Part of a small language model's weights: width 512, 49.4M parameters.
Each number is 128 + 32 x the weight over its row's rms, rounded and kept within 0 to 255. Layers, rows and columns count from 0. Numbers have three digits each. The size before them is the row's rms in percent of the matrix's.

# layer 2 attention query, 512x512, rms 0.0214, rows 106-214, columns 384-511
096:176115111112064136097124134123111116146069098104192148115137137169117129175124130117126143076165104085113192127121141117161159158106143136133148156144192121128112109156124083100077098092184113153102162129051151128174118090131125116110163161145136049147153088119191145132151133173131197145124124063089119115149153127110141131137174170094072128125179114143110098100160182176102164109074
098:123139193102103141128103096138110154126170054108161167167135102142092164066161144157121129105144164120136094142161126102083106093204150155138124178150099115100069089119172143051056098081124095156175128131066118178105096127104104150157152180064214123157125132155113074096109107180130110142162147131090175065124190150113146119141108147135118111093105099145118120141107128215140183112075
099:080187102103111126139115154152147136132127149117149136114166099116143149152121185145138120093098098137101149088074146135106138132168129092099127195117053090136112102096119163139151117174128118133143100127119169094101153107095183124133118126167097148130139087051098148084119125146125154102148126141100121101121154090184113140141180077143104153040123170134094113128162136142131124096066
097:133131150109139132090200140115145171119140211111089117121126083142091147091068182178100143070129146098180172116153138076150112146131186072170166119102161115072102101131131164105114179031157164124135176140118113094102111182084147085183132125120175102189129170124118129124084162165151094117149115130172073132112137134112096096178140153175071113140068117129157145195149179133148123151112
099:168134102091108090033107109072141127161118122142138106156150116161149107136123080080136141135120159144182107110179156220169163147068104158130150133139142152136172168092165139161162114107162070163042128115119127174119142078166139118077119149115144126109112144166173152116122063160093158099164070125168126125149146164134093134159087181145132159153105161195130134153164140125095102121213
098:115134120156181094154153179143112123115099125124133105113093118148138113129201131160115163141136110105178141164092089086115117155185164117059151124156075156159104168092088131130132098129147088066098106144086130082112156125144146131094122183140108089127155140150101084101141131108134168134132157054130116036078131105156155149109133105153166107178133128091133109115121202104156168151128
103:102102195110158122083101102134181088166124109123243139086111124095121152121143162124116147108174134097125111144125126099134202113113078190126160118147122137129134079158125120126118147109152083120109113157096117067105096148106091149124149107136143179081121120167143154087120147219168160063122104184126100142034122114113129125090128152143135130159086124165109118117108057120152108050054
099:140131164157173093134133121114158083127112136082116132109127144103140086107114153137109065089205104159058082197157161109092130087132147106063134111121134132086129096100181166102112090160084123144159055117134135140103119128097140093146138169115098166132092110084121141109124147138139104101070097195130123142160200134133115132144121157182135100079132119093090096135099114111136157118143
098:127129080149133139146096096111140061104125129068110120122099150107118109168099211149171115095126136145167137111147119092155087169112107128141117171115156099125154143094168110143135172132122096133138190135199117151137074107112083110139104114153107167153110140105144138097112197108109106138118116105069125102107072103122193116133087113177083171138155125174132140109138090103137143118066
100:108137062180103120132150136096086145170109125153115052156106138125126170120101149193117090156099105103066158115147098150136185104136130180128141190090152121133085127204159120099114164065153107182168114109061107129137121086176102180139087136130130161149134149131114128147137152145118110192156146167148107111148124144116121147110096089034149126179140156132136161209169107101082064112146
099:132076200145150106144047173126122116138155092167140141110118149103131123158155126149128183112126110144138198128120079139125078123137130074115114153124148126186079149087166143117146127210161132187118149151098190066129093085195132100136173097085087124092129130140139108093166164099086139165101099121156107059083100114147116129103147142129126164170052160134069114095148087150150134093117
096:130153156086130099160164134131124137165162071113110137077129147156112138114140116196131114090087141200094067111196146169062142099146134117107119067102117115109140146200109168162134147112088128154151177173111119093150069182129115164132100167180110102150136120141134159119125125150114083104165160146124168101128145133055074137172137133143131099131152142123149108084147104118126150098145
095:134145078132170127107179117117137133148169146122144110105120113172097176188124082056154132178125127091083075149112164157083084142044116149132165143095144154082097129067113141182110141118128161111070148046118168123060215123199136149153133123106067124150069120133149143132167142215159116167049120120132126097118116112066087136103185134104156109169109152139105064141171146114059123194193
096:143087153129064119105104101127153114138103097146156129119089125155089110173112134111103162127160132098131126117098128137171180140109124137089157125162149081109114138143125087145036113102125116119168110082106166110125140142070090104028131147103146201093145080066132124127132064100114183154116046160107131138139143122188139090108084114051132122112096112177119129096179055113138137121136
095:151115154094121141136120108179096076094121059105129033177194193125148063205183189136083145110120056156153115140156194182188106182161163152117145184116081100205143138158084126098104141180141108120121162120089125092189062084133100053132164180140109107124127086161190138149172092098118149094120149110117149064158126116115129148147123155153089109091126107118144116088110095077133141151095
104:137135151162192083156167170136198171159140107123138138137157150118126169163143076085149143129117113145135145157139181136169147097126133130116116120075183117088104154122076186161147147100075122178147135131136136115121152182082095119176086100142133171119088124123114159143154142149122108180103111124075071179117086089143146145112108093171172122139133194180129127161177058093113117201207
101:114107105166154049142133134092118123131073099136100042114118191153068107153158074120140181156109125122147133135150138152119157135114107171103134053059167189142129110157106146131161113168129142150114134121125109078136085146155132096117115082170026067171157141182068091121136087151106189151134098118112146099099181119146142151088132102146107111146138085133159188144195156108103151126074
097:129103125092130155144114109160154143154185201068097109083107144134133109066100087127116191131184143173128150111099137153123092093120096109158093142110139151115128145154078120156104164118158108115123165131101133119212122149120139116147190134142143126131151128128172093174132054127088152123146142113192152115155103170146141117146084154148124170169115095097125101148071176099125195152159
092:154176092083143162126132124085064205076174069028099151115118171113157084126165163145143147114185137139081162193166082154132107139116131097120161118141158144129135117159104187187211141080073112174134137121121067132128103127148143136179103148105040153167167130158148155183151145133075144110128165162172136132085143150174085152115043188209145138075106111195155155156121155103096078119089
094:114155139127118115096090112148122190166154147111109129155115125190105131138134093072140124108130149095190114101142144138108173160148141190160163128173161118133140162106140189128150114130089090150118193118136131122092043154119146119160119140162123117164134121157126152103160153114147131181077114080058104088140165138086110149183113162119086097170153120188127118147132173126185201145163
101:161130129106168122121109123127159134109134164094160148038166110073124116175123088123127169128166173144140139163143144118186145101200119106115097095212134146162120169119162149113101167119153137109122133102142092130121099090110187100146152141108144133111160148144109142141075145105092127135196136143120114148118156124084171175094123106176189115115048118052118169105181093108120134110128
104:139104104176114177052174115090126120098062148099131132089133161136195125135161120090122125175172157056111090112061180076115123184092184132108134128052118138163083141158101153143148125098138147130151143083169070060075099199113102151137094141141132097174137125188162125139135106092169159139113135114148144173165131163074107124103141135094088198126081170116098101129088165126106078175140
135:108125107070136117131110074179141120173147183139192145134119154112146124174181150131167137162132165133140157098181125185147139176156104130109146132117177150115085122165122176106174104158115138155149074075112110175169123108146128124120155124166078108155173127081192135163130094152119085161121083119089119119163157121196117130098175142083136117153062126121158121110103104142125120142096
077:206135173106120122098179178114193096119122173102181135150132098125132156163167104136145128061179147168102167124143124116154161130128095169124110066123125200135148092137148090133074135126071150047121153169147137074111128147077117164101091169131090105118089108121111084082130079107133073072142131122157145134094152043176141076144176131089182165150135155078116140180115188144116094093133
076:113146096112131166113155120113107185116098059131156107122126139162132081103075124119153144115124075088142085128061153167141089108124146125122161145114138070165133158128136121118132148099161113191095149125125107172116157115151120128166203147112131178114198128133164138099137176159138109166119138151085087133134103161093104169136130078120107068154167118235102154140204088148118147153158
117:109114114114133098122105084151159156149136162140151156157112140115160140216147179127156140159130180158149176072194144180139148183169120118109144132127165169092099141170124169125143089142153176154163091068095106154150126077136110120119129140181101109129138146092190141164153122199134110129143092094084126109190127091196131101101163106097134115135080109107161075110083134147135109135096
106:130127111090121102109096095175149122163170181131144178127100166084149153185166147142158105170144199155147131089162152171130147152160083135097121119069185138047087139143126127139114066171136131136171084098114091152136137111130100100120091113137078104080176122106184084166153127158135110089147125121089096147154167115200139090107195136122127114115089131071183114126137126163143099135102
078:155099164115197116168150109115131098118108145118103103145144121106075139136175121127146086145156121171170155140107120115107129114101126135129090132137100191142080098110129114138060170117075106091128145188163180055096098149121101185156094111129162125139120124172082158154143053054126126087085166147125169142092152190152154127110098121103153200121109165115139175131088127082143108152117
081:164104130114144120220153072163172125167101167120107128169142113171110096125184143155193132161182121185140164106131166159198112152150083151176111116106125138151050119122164105055166108160142209075192110139099116088176092112112112150143083129139095116147111119138108151190090097134070128119149072082145157129151124151144147102141135138061112157111081181160125131153069114144143104128120
101:133105137149124135137145180086094114073109111101091074139132137145087113077104115119102139108134089139104082163131109113103139105081160076105115134113104130166146120098107071132104155083125147097060186166176182062126160141157107143137107150106146147121108142196051138152088107122128143099089171172155135111065108136060167170168072130134119142102159163141091140141164169090100145132170
096:127155177130144177137133210129092127078117043124109075075156151092118117050060091079091157101118144148087138139136089095065104134087160112143093142139092111163143073065162087153145157079088095079047144136179137116155143120099115131164139124103176142164113151174087156139068115085107111118085117134148119090062131153043117121133107110138140146100160168130134169167110159061133126109166
081:106108119140092096090087134152109120167144145139110160105182095093140137096115103129083106139112142105088115155118054142153156070064158077097158133178169150172178104117125189189167104118156055147052112094113144130091111101141193141124171124123170108120113107111105131089168105127182120122075119153151073140079107116089107143112076133118093140148129143123136103162198161118165103131116
094:139148109101126125136132093155150125156105178200149157136097088150142128115157159097159112143129140099150137102114168189141126123171105170162116150123129133093064155141084185138129096147138141156128088097082092177118106112088131094129148154108128113128160128044188125151150114142125088139194104102103146118150161174189131117119073093135131122118079083133140119107125098133161131127043
091:163087102103127195206085113128140104114146149084078113145130132123065154098142176107133135155080159178164123141154119090122125118128097180181131105120095045165085118113118153179118144138115157107095099150105065117227080117136077136179141093158153156132121068156104169123117139094105098181123143106113168089130119196131144107139160127192153115137143173053143153150098141091093113124081
092:149122065084059102117123068134148158174132198144150175090134111158119118154133090151146087162124203090121103093172088167106103137194097154102109141159157122075122175155134146143152089144123150170104101107022060193154117118115083100109124170150088121071150163115169126108143101182145145109198117133154135156130135093187135095073123105151105068119103076134169127094136132152108141151125
098:084140126162096064136144102118118117175118165087174131128137149127179144136135182165097093110121104171165144148155128123092138189062133087152106072088140076118057153132137105138078106138111160161141142098157110096137086175146138157114163087166120205134061134136154143093121153106134102082164133130098123131173135125097108129111175089135112219171124148110148134167059073099114097117103
100:148084133120139136103115157125111144156066128108060164129117035094136133078133083172127122077102125077171144137142140120140101115137104150113118140183152122187161105127116096141077123149116125120073157169144137125163151120084100140152132164104195118147137122196048067136118115111141127104131121124131140097104214117091091092115081162160081139093129171103121168124167178099144111164145
088:147106137110106083228156097153126197142099166131118158128086195163167081107176078157102080100141149117152063086123110144122047138105139085140182145075059147054126168083134101091111133141098151165152116124137080160164113061109089120130144099110107174159160130068079114106098137153091166143166125145100136086149124163112130081160118150104154133098105093211125165094149110093129120084109
105:083182164138118210171104139093062092141182122116136068127172126141098166118099128123142136152102096200126115124117074067126174140102125057095166109082128117136122100140173105162156149145136143143114068097159128136137117136136112141160126123153126222141057114131182140163139179114082144085087133092104108114125144133095145130095193084136135170140146127170143116188083111106103145144143
089:157077144097128077091102101141188104148068113165146121153081091098129153140122138165085171116104113146140113149143106103151158141115207046133179102147141180122127105144127144152106059149129098148151078110147101108117065128130153099156150138107146137076119096112179083082164190135169117181106137129105133143134154174160096097054152118110140096136113104110131167129156142146120124132122
092:154087092114130092173151067164129148181151119141166196092112126074186090190148163110120171126107142062149079142132163198089074135109083114121154088118112151090088133081143126127096073099205116085114092084117152137144150111167129147153199116129087106108105140088121136107169115193122163144204122134126122096119073119170101117127162121153186078070091055087168130055117097174184117104123
098:113168112109141158139146122101126118165166176113148186078174113095154136167166137132173102171169135095090085121104143154113137098183126154120198129088152117140125118142077105144154098132155154125156108061097066140095177071136150158108125136156048126172086087129134079157128134208120116122156074131110113168189069114127145176089146065147119160130113167062173100116094154116121078168115
093:142129188156081183048132117128072148091120084090128067116118140145119170073062060120086133112124077148153119157136144078115166131079146082126093079137099085139105135093156113061087145182125121114143129147152165105182077097070115129170104072134160190095124121138177142079114168072128072134124148150134158145109049150058123102126119141136101129128152110166138142188098131110091124157137
086:116150128141111111189119111120165097155139108133181124155138158117143110190101112115099144157072100088123092137163130171113132108090166109138127091156102153062143134077158128133135109150080131144117152145084207110132086115124097090148164151120173149069086115122121124068127185163126200142148130139180209102151105187125131106101139133142141136138150104142107214080113100162129103101097
102:153156083141084157115119058109097190146138129142147174133116060121119160156141115119146121187186191090113134071138126159080116087159147157117148104154146160140151114115111155112140074140161153166169100107081076157103162083133159110112106092173055110129160115059167125121128112187099126118121087108088080098198097102192116121112144118111165074125073129132137103132153141153116145168137
080:139180120159111142117147179079112123158174106132160078132133177108112150094067145110149116137128122131106101150126117110154108082114122145115139082135132095179048104158109087095111122115124132121148141132118159148098108172146129132102106092144187126083108084173115107075133164114138039174133124109147182135103171110071107186178162151103040172159151177153086103193128179129120110125178
096:102128176127128097108130192118108086094101090137175159133137157099069122153085137102074147075142067178155181173112218086122140132134157090184134102150110107153108096116153114081132209147099140111115156143147165063144098179114140147150083106097159177176104140187042139075062134082152116137131143144100144086096107156085133147133155132168091135131135169145152133115085158148135148121127
090:159134123185131044111114114107114180117134115183168164115140110090130092112134130155115155124110114076118130091105158177142135149126175167140132072084152127099176093129096073148036129134088122106159173124196120130074180164153146085093117168150127103098115120163140136107138151153110190053143135164154125128175067123165085145141121129146128098114088055112115135099146057198112134102112
111:101103066075148131171129148111151133138123188126179155142114167111106153189183134096167104135174190159138152133152092123139170149168142094125163109109126116126139123186145120153133119150174097128138080047109102165126126145144160106118137147139081091160172138065209157153138174169126119111156073081086090116153134101184132142091173082122159105102111174115209119080135107114104161071110
088:162176176114110088045167139124117104114098075134157131107157136148140104163092130102183147129097139171127157167125155146078119147104143163085130131127143098078109118149106125132116177093158088161123115102137111097129124141104150125158054133161159152122171122161108095104117160085127093164090162146176095159148131134135109165130221145051087103140183114065115138149065132122154129109184
097:128093155093141151118114180110088137086084163094078080150191160129085100135103164077114093103173140200109081208135115121157191077107160148111081125139120117145161127104116107202192169076126145102045117080152156180119137142123126159148108144109140109128124158148155121182121161180121138135121084156167119111123101077105175092111085142165112073075181122123117163155186137104108116109126
102:102116110129143166103095108106118126163110105195131158185147149150132149100126107131137120146186110117178091097089089132118137167121172137068148210004121151166123165123146116186100192118136104097177105053117126165086155134159135159128122113141098096123116187085092182121138157149134143127096148089111109106160091109147129179095145130037114091131151144111124142157171124079121134169152
099:129110111120097104159166099109109156111157174160115099166160179131136160156124097108139053122121166141039118112095086164134139147185128148143162109166115191138185147084067145086159149110116115115144118164184136138097188087128204148126129174187055097184165075077187135163209152131111107166154139116102104166126145118086120129092133113095166127130135161136130123111189157111104121142152
091:140162115123153129099156110171169147120139147139195151128059146132133122169117163171185093152117127104119119126110117152176159144118125143134142094154152255069178171129100165068131136128161141171109104132102102087111149138147096105134076088105052175140183073158088076119132127143115139144099187119149140140153091145235151130117190097158129069102103110116200079119110126125113128086162
138:154102186158141125084125158104112097087104065121094062094153129069094090092121112113029101118097066094144126149103167100163094074107134131136135114132131122153114109116144107093096189086102142131105167165169183064121123156155164132146146105089162190097114142189082147078095158054112139131089136129184134134088125158103149156137127130128150158086151130144114163153166125143123137099137
102:094133115090135133126084123126166118140097206082137146177127164139132156152149134131149161116176178224119134107118080105155168147156150108107112183090139132125213111150134121201107146162120095127085140098171098220105147115140105138086118161161132136129107132078180117220133143172157096096103109145111143123120166110147128119138092086131230111097138139148095084149155086106105162096117
098:082167079136129090094118165153176171116150127132152097086124118131142094123146114125142154144161137129118086105098152118170110132112063099130179138090145123155109114174168154082132171117107161106122176166081047154091112136126135109079098126111061122110179196069090114168077135079083174177166102108151089119129123135075153154156140131191083082152136142153114108086167113067071079142112
101:129139111125073102109150117155086086161160157082134165117144115083128161182156129144191094176099130115106139125146116086119095153153150122148122148122124177114149193159166213129122130119109120109202164122115123108122154100129121132132115137118052150177131130115155070157160141133103103129099123208116110191140108151119141117129157146104121110121124148113095036122147132123121113066166
096:112123122124119160107172120053102152122140138183217167156091104208199159146135088104170138143130163116121102085187132115074097174099124149142150131150145139135171143166145139081160092154132069153155121116076162160207140119124118156167139091168103111140149104100154075116176085134112091189120155111107129100130107114125114150119129116115100067116200123112130152143098134123114093186144
115:167128106097219127211081123179138099145148147097108160200099140119152130150133121172156140168093175120148141138163144140130096158208109181091139140140118134138155164148116156121158136184148154156104116121149083098152084112180175073124153155142106134140161079182161130161129114149138153143132112110095122076150081073183155079117118104124170083149068113141095155160108093123086118110087
096:112100146141161134104166087168154088142132121108141161157102136082084137145133137156109129141126112119151150099095088116177104080207098100103083141129073138106125102108152110192134114123134170202068144158114153107166184096106124091118078139145087176082099092039165136147124132122156140122141174120161119105080096097143212122120140154104187126058089143139134141070153154138152120071115
097:088176183131126151179107120113115102144127129158147087085129218202139149135123107118151147193149150159114205075105116160179174152105096105146200140079167148115127168163105154106124163081115082113109192144124127132110086149174126148140131119105073079152139116122157145132172097140125137050143137131127139148166074103137167180163196104161151096148115101077087170169066139116155110160104
097:131128103101157173166107119103103167058131094150109095119111143136171126099171138208161158180061050133137133144062127137049130182150139095104116146142131180113139132134088101138097152132097177122113126081122155078139100134135092102162064161120141091110173089201110171114098130104135089082136180176089155149073099175114146079157130144111104136112133179073123133152136113045142099142105
099:129124098084081134099146170095156142137149102109048126167119101143131155122107110138100119094154145095140105105161144095121127145112138162125152102099112183144176053151064108072049090132099144157084147103172123211135138128179128125087144142085142120136144131165084103120088148121144112074183048139119143099091128112055120128114140112104108124127110147057175127140117088117143130127094
097:129114132147183120144120177096133156160165090146116131184179140098095116140183138134180137117164113192150179136121134094164108098168140112146056113111147090153106141118153180170145195057096134169133113112147158145096102168116132114155177142127148128144146117124083107161138121114116119095089134141129147190143120137123141194142149123156155109123095087101139133091117095105093133172150
093:104126151093110102110169095183114108162101085071142194167086119152143109115111111185179131108125133105101120116160115120127155140141078123127133209106155146189093169209165088141110105119122138157138123112081144137133147142098119097130145071151096180109127092118114099162089141136151125145158160142119141135164196126169164138159138105103119140097145184136086058133158166123182181051139
094:146118114102145096113157122138115143074097114152145145159131117164050102138175166087104054094123072100068136143097149151075158107145085177127065181150081125139094123045162140185167136133133106115126129139105133115157123074051175226131157069114084145151102157135141148137131046202111128085114100138138158118097141067147140134176109141120110162130087137101147146117140139109114098093107
098:083156134145100141075144137096144184177182172122073141071127210086108068203161124063074120145160171095134169142143134071134112093162122130083091132115160148154121115139089155118132200091125170158073116033103118190100133149169074107118125095168091158125173174133135150133119113135139145143030115136109120141126120106151115174140152133153169161166166149109124139130140110157155151145128
096:105092117145053158101167091133089150134150128139194131135152082156148191133193096112125078100176132160165148077163205198000144146110081082147154101059149114092107161067080112060147132134127123117138141058164086125122069141118153111140092094107165166173173125170136090111151114109142118149155176138103162165128157196137124156141063070145140169116132092105057120105150156120107160138122
095:148136128125162109112159181116114115154125126126127171171147074079194089106095106151121119113107134098093173097140130182100099124114114084171119108171139116105121128095132158097206150122142188174141091108160168090155120142079137183132185105050154221123118112164119079138123117126196131125143147120083130117183087117093163122105096130142050135130067134095115149136113129118085145171202
095:115107094142075118078162133112153125146158110157113111124093058153120122129151151130144126081167092135114138140098176115134115216086101222163134156154142109152153086105090105090100186142062151150122183177162119128055176130128150148097141112156181092110115093133174087092170140146132189105192130144156122112160128122093132137209145154124128140107168170124160141122108145166153170129069
096:113160112139144149085087133129168129124153178130123108097131134133091157133118078054134046122184178083101185130146111104142105092091157153097114186088076076158123078104149164147170149116105090122092153144085149186117127127179127111094120171132107110174178128168117069134129150091119161149134150134114085135111126129152065087157100144167126140115131130134106169115170093189090107157097
093:152130048083081155107175073083073174133149047071108055156145126163151070105135101123128141123101150173129195125105110153056093112098114139133110129125105164095175165102110201120083087078142107152153103084143096092102120136115133142170078110135172105128069149133107106138158151154108126075129145150082152151084183105127096165146155141070081138151107144140169116171112142172125126145132
096:081068080138098135056154171072143063151168124136153128103131131156089102120118107084139152075184084124123170081152116138140085122123131114134180094178110110126105171176118113084062114107080168119199214164112086103115145147108157096094149123131161138174233124137108099146105140105131150103111142110134106138142122224139101183149145123218091095134103071099103118151201121121116176135144
089:023130129121146101135210139051126135145158140154151159153106160175133184148118082155112187124136131102136079113107159136098164173138154142199132142142095098138144155127084129072119166138118142190151138120090174168117124134058128165140143119141101133110181150195167129131150090157186119135144191127146127116123134137099107147155113078124090119106143161134169162141106185144142128125119
098:151218121105146174169101096117121152150132095164099126162127183094072108136152133177166147130135111059140112167195098119101132156206053176124134155170117170130118148056111120097075118070162164189126075100116159148126067120149103126129107176138163119115140143136148098166126138134100128196117163115156122139083119097074134137120118160098153157174113119130179143131170190087141139173096
099:148116129152098154124132165137166149093105132119149140118069166142129125133085094053109123156173129135128101114133091157179130165163149139161083086143122160116112127131118121146145135122115130161114086104106081088070095182111144077136087104149131111116199097141132151140102114121108136075141119159151140213109147105200102110159155092150118107036136118113108133130129047117102175099084
103:131087103134049116138121111091127102119177133138124118162121128057109159135127144064136143149142116111130140095190152163127118136201052116124108124120101136117127120110128117159141127146167138140155142125164111123143122100129112156165181153128097133151173152141111110140158128160099086116148117182096092139142188117148160140127076131144167141101172132112131075083165092014138159184044
094:154155097136128142078141100124139186093113184122096138157160127099164124161142129114120126134154117156152082176133158077129181150101109141160099116128136086080107160199108112129140089153134153129119185084118131142078172143116137110101125150108141130145147117112189162100138105194165136125102131151144153093122132115112093118190105124128122165125073143127182131169109133112111170118128
095:134163158116102089058137138138142131109097114171172128103105123171148120135088079138150165102085076152104176086090150141092098175096082132085148158138131112151100119089147037183026091176145133178107186127124148157158118107132180164127083172086127150111111142107124131158054182073134103124109074142094100103144124110109096186151124190099127106164181133187171162194123142123112101114148
100:170123169106042156140097119167093170130108091147114100167152163117113112142077106088105136115128088163146089169169121090130164105134059113128206086050145124176053161095121069107105122167155135101108110144150106107089097127090097140141177099167083159069157159118149161132128121097131134156153156144066136104107123127086128144157108118148040134046125118134110136120122110107099180073076
096:082044163131150152154117164148126061117128133123155095133137069135152092147213094121190201121104148118090101127134131138167137141120059138110115130124129131097137167110130164157160111144156125168171131081105127173156098153126126110126072110173066132178149106128085154073140122136141095144120133164087146167165104176103082070086089129085131080143121130149136128088121092155147152146099
101:072141095094066115151157109073088128171166100146151146111161064104161094129139114096144101116106099163105108158122121132182098133099109161123052139169089144122086154097109127092117153138128138150213130158112189115094182150146173155150098121091139077123079123149214112118182131070172101138154130083129167100142139115096095112128144153144114157151163126159078112140191150152117114146101
098:128147160097105144131104063105151143118123156063131148123186132178166194131202103134094086109130155120186122136145131127123114104178139140097177163110126119120060165127159129042139130132107061132211139152133138127160099151109092142128162174113146165065174141081156119159096164134096155111165157165148087122131122142176155113189104154088123158151113116134131166157073081171144146147117
096:167101126141106101122146116181120131124059119136151100162128090138189083092149075138191164081204143128168175163079153133139142127161093118126091123145148140137112072074155147111125097106180094106120114117089102097157132132094110141142124102137147148060131147145089089137098164058123142168106071189119107171130123118065162053102090095085134122159071123139089181176162116146113133070157
097:150134136125176140134118077152148108197135090149166121128148126164141126131092142155116148112149070130106209128144128137197125140193133142098114094156150178136081131119122170094124140149131062123089090202099106124152099127222124130069129082134164141124150096133149134104151153163130128177126098093130090105185120160201135142158134119098152109199074101126120150109071107154163077232134
092:082148108141065139132133163113109169126127114127145105173106141131223088126121099145145096129132120101092156111096133108118158111135096131123162125136118186224061091124127109082122135143092100141181133107095196092125110091162155114068123143183111072101128135147163123069156195136076167109103145100140156119124126111100161146152194118112163189143110169140122132116116113127162079106162
098:110140150141094171181125165132092124141129101124165098141206134119112161072187111080120137120150148115169123104076119104108179164132125152131192150123123148137111166130129081139085100156142141104140157126168066107154096150127184135132175091121117176175131136156095089147154135050110149117185142129114118128156145113147135130126168143146165102100166141112115091117164144166109080121057
099:107088222125144156117060128166139085110125180061111165121185103065134134080116096122083093169101161160131133149100143141111122166137177119117137099071159074106171166120101172144146136110160122105155181133117186195183118156128115178152176104124159145179134116105105078128115105146154138157076153113106147082146127179126102078118071142071098182112083106127140142121176148117096120157144
095:177190179162116139146121111075124176143122137113125119164201085126175183115122110115131125120182146072165098077111123176090167103128116122140099176140074131080146165127097146090104050122159112123137116157094147132102176173097184138087131133104160106159119112092192106087149151131166116112111123130162117210135100132111076073138087142064109111222119104124145086125134178103112120196147
097:164151140088077155123158144103108152155101065159116137161133100197159118073172154161168162139115112172189116119084132088135087120140101041152117138146131105074132152130189124121067097123166102096128109134084159113095119155063097105093049132117099097100128152153144131127111127137092159142166139139078171107126152109080159152164186114096114103122133168185124114200072145105109140117182
098:141095107139078147135114153120151162191164074140185140142124138133226163158159173112127150141178124120101139100142166163075145166182131153147114131129128129125136077180140114125096127140151133126120069154093118076085169189065103170095109096095203089112094133129091156168114126084124165138174160131071167087133115127150123217146144180154092156206198123181114114183114112127102142104086
092:155130099079131159124166118147109067066121124120145124121130088154160147118149159128121148154152113124143167120094122161091151104125093153106189099117111092141132188135121139149106165091126154128162139180162105102139169099182144202116128176109154140139118072090131141140118131143088175140131177102182144112094138154116113139172097117088134118101164105144083170131193055157104106092145
094:106168165157124184115105121106106069048137181141067095143149123095119154143108125152115106127108143167182107072164109141112163152174173133107094140144142073099114170131069139111156151098129103190106105145136106143063093178130154142080171117116097083159135143189087171142150138192134144157117118114073129110154123127183144090160130133156107144171145105115161102116134163125096114176139
095:112093126130072061087142128135173116175123079182136213121145147130123128087139098144156135184151084119199172164098134076155120119187092037100104187127189169160107114173095089093098140117096171110132153086152163143141115118140129144110132063108137172164143147093125114143120167095152130086131193148135133164155113074143124102131169180132174090099097098134064122184129141147132061105105
101:170117089108129126191148147094116090092159104166131164159135128076089127101131146107148117127102124117079116139157078172033072124169121161133022100093154082134173115100105163101096120116159102112148125103144155146161161136144181106099088076105143061160150110138135121151126113112103192154197151145140153114121146134139111156093145144106093153096139122131126154138105136094088139071185
098:159084084106098077105146160165148162120108140148131163132112171137176139126107103130076113123078132116119092135114161146136139124106136124166168149118149124119086149165095132150133128093175088108126186129131088105128142111078115128110106141164106095145128150112105114140130102162107178166130161131105168098150121168134112134132132176136090051151147128080131083108120094123148099109134
093:103076113162124105073093167147144122137106146143162089145158168148210138116103065122122121115121042125105089129109134119148161115126107148118134095099163074134163144103078132100117114125076093108098134059088184121110117139175101139132202107186139111107131142143119079146148157150150158163162045082118171186194139151056125110131060179144070134150130113094140102164121115137103121139158
096:147146128170123109175126103098122103133128152129140144115150122089090133118104153063162123095104106119150132110147142120108076125095133146091111123112081143176136110126106148124136102149012181156032139086130141142170145166142154106120135175111132085155154148087169188147153122104120163134161149190115137126154083075065181178132145142186145129138187090113136163186123139201109084058156
093:117184112092086137130152126110130121108131114103125112181162193152085138073154169149159073113112115145146099110081112101086129114078085110168149155144109136132114107120136120131113150191129118107094160144143090142168128120123216116122147146114107172160156087127211142143134127133134176080119124095112159159155137159148116148122151087167165141098110119175099143128157158080143112092125
097:120049143166052164125107126125055104135086067129109116095146130095085162127127172173139140075140145138090159118104130100107095099168139127112132115076082131152094124152115072144132100056159092099199125147139135121102090145138150091172115095133179095152132112057149130165136120104142132175109159151083140150111137142042128151135159131115100124139098136095079117166104149071133093150142
099:075119098085126087135120111141166093120159154181093161150124148120139117101192113030194145095119112142174162152165107084115147043152107148143074128101153087113069116126128146137078127120137132099087147102104073160180137144141092158118155091113150136146164118105115144131154112121117122152126118146206147156144140162173145122128164058109107141105101093111067118143117098132160115111154
096:108154125111130093107142097129110168141126132133119173145157092094167127075142125062146150120193156129158169103125100150145175084097151129116139111099151142105136123133084141173096140153166122163133073167105103143109190102148091141146103204098113162129132167151078163158109146115102160111144133166139151117132188083190125212077128125101153123089093130185138162150188138101150179131135
096:131098128118141160112169157087140112117136171157166125123140111129152120126153097105115210169106211132145207122095115129089113133098133105157096163151085145158089111139107115111086192193179141110093080144141111135147124189152116083044146162146131118083169081096163141142126131102133151177173155166176090193111131124172132156172158139182159129170130119079071174138072122119170128143095
097:106153132072157124116164129102118068188137086152125110179111137123206149104136093093148115202174169160155102191139117156141107112130091111092131152118115156109064164123204080103141135102141130113171157135146131164078167135134168164089098101185119086134203121106131145123092069141138109169128205131105147128125118070168106127119135138160116058124080131044064127138151123140104131104153
101:117077108144148126162146140126187132134181075182186174151103129096094151166113169103113106114137122126121138201146169108143109092076172109063102142133151116058106101121165140133109135169123190136088099033075076183087229149119119144122193164113174102079150179140092172100163110119159138113125129160161174149165186156174151168095115118146089143096146091155150105106179167136149121118140
097:103143174091146163146032127149140141147084077156169113139150166160093129119120154183160093128114153111085140114108137120140088147114106115155074139220184104129132212165145127177118128091089139195108156111129087143150167143171128121118200155121117121123162112165146096101155126100123126137118143067098130107150160221116138135134053109103129091143104116110048149172113172154122120077164
095:125066157118129124145171125105096140094153125140129132168128176152117107150111112172106166145160109073111128128062102143065071159124142142156142130152151115186092132131142137162181093059077162116130120139108155145144142134097139138141150170095158165102083171138126122140162103043174135169158178155127139137086164156122109127175123223040082083108161171111160101137161112102100108142127
099:172137180119146069173157113153162132106090098139107124147143138128098130200112083160123201130102082104139056167128138116131143124209103147111126098149123073121182099137083115136154165175137140093131104119135130140103153144142127134119152160127128105143196079109140103141165150131118044135141180139117119118160179096108110145127135158141222046127139145129172137142085130100093161125124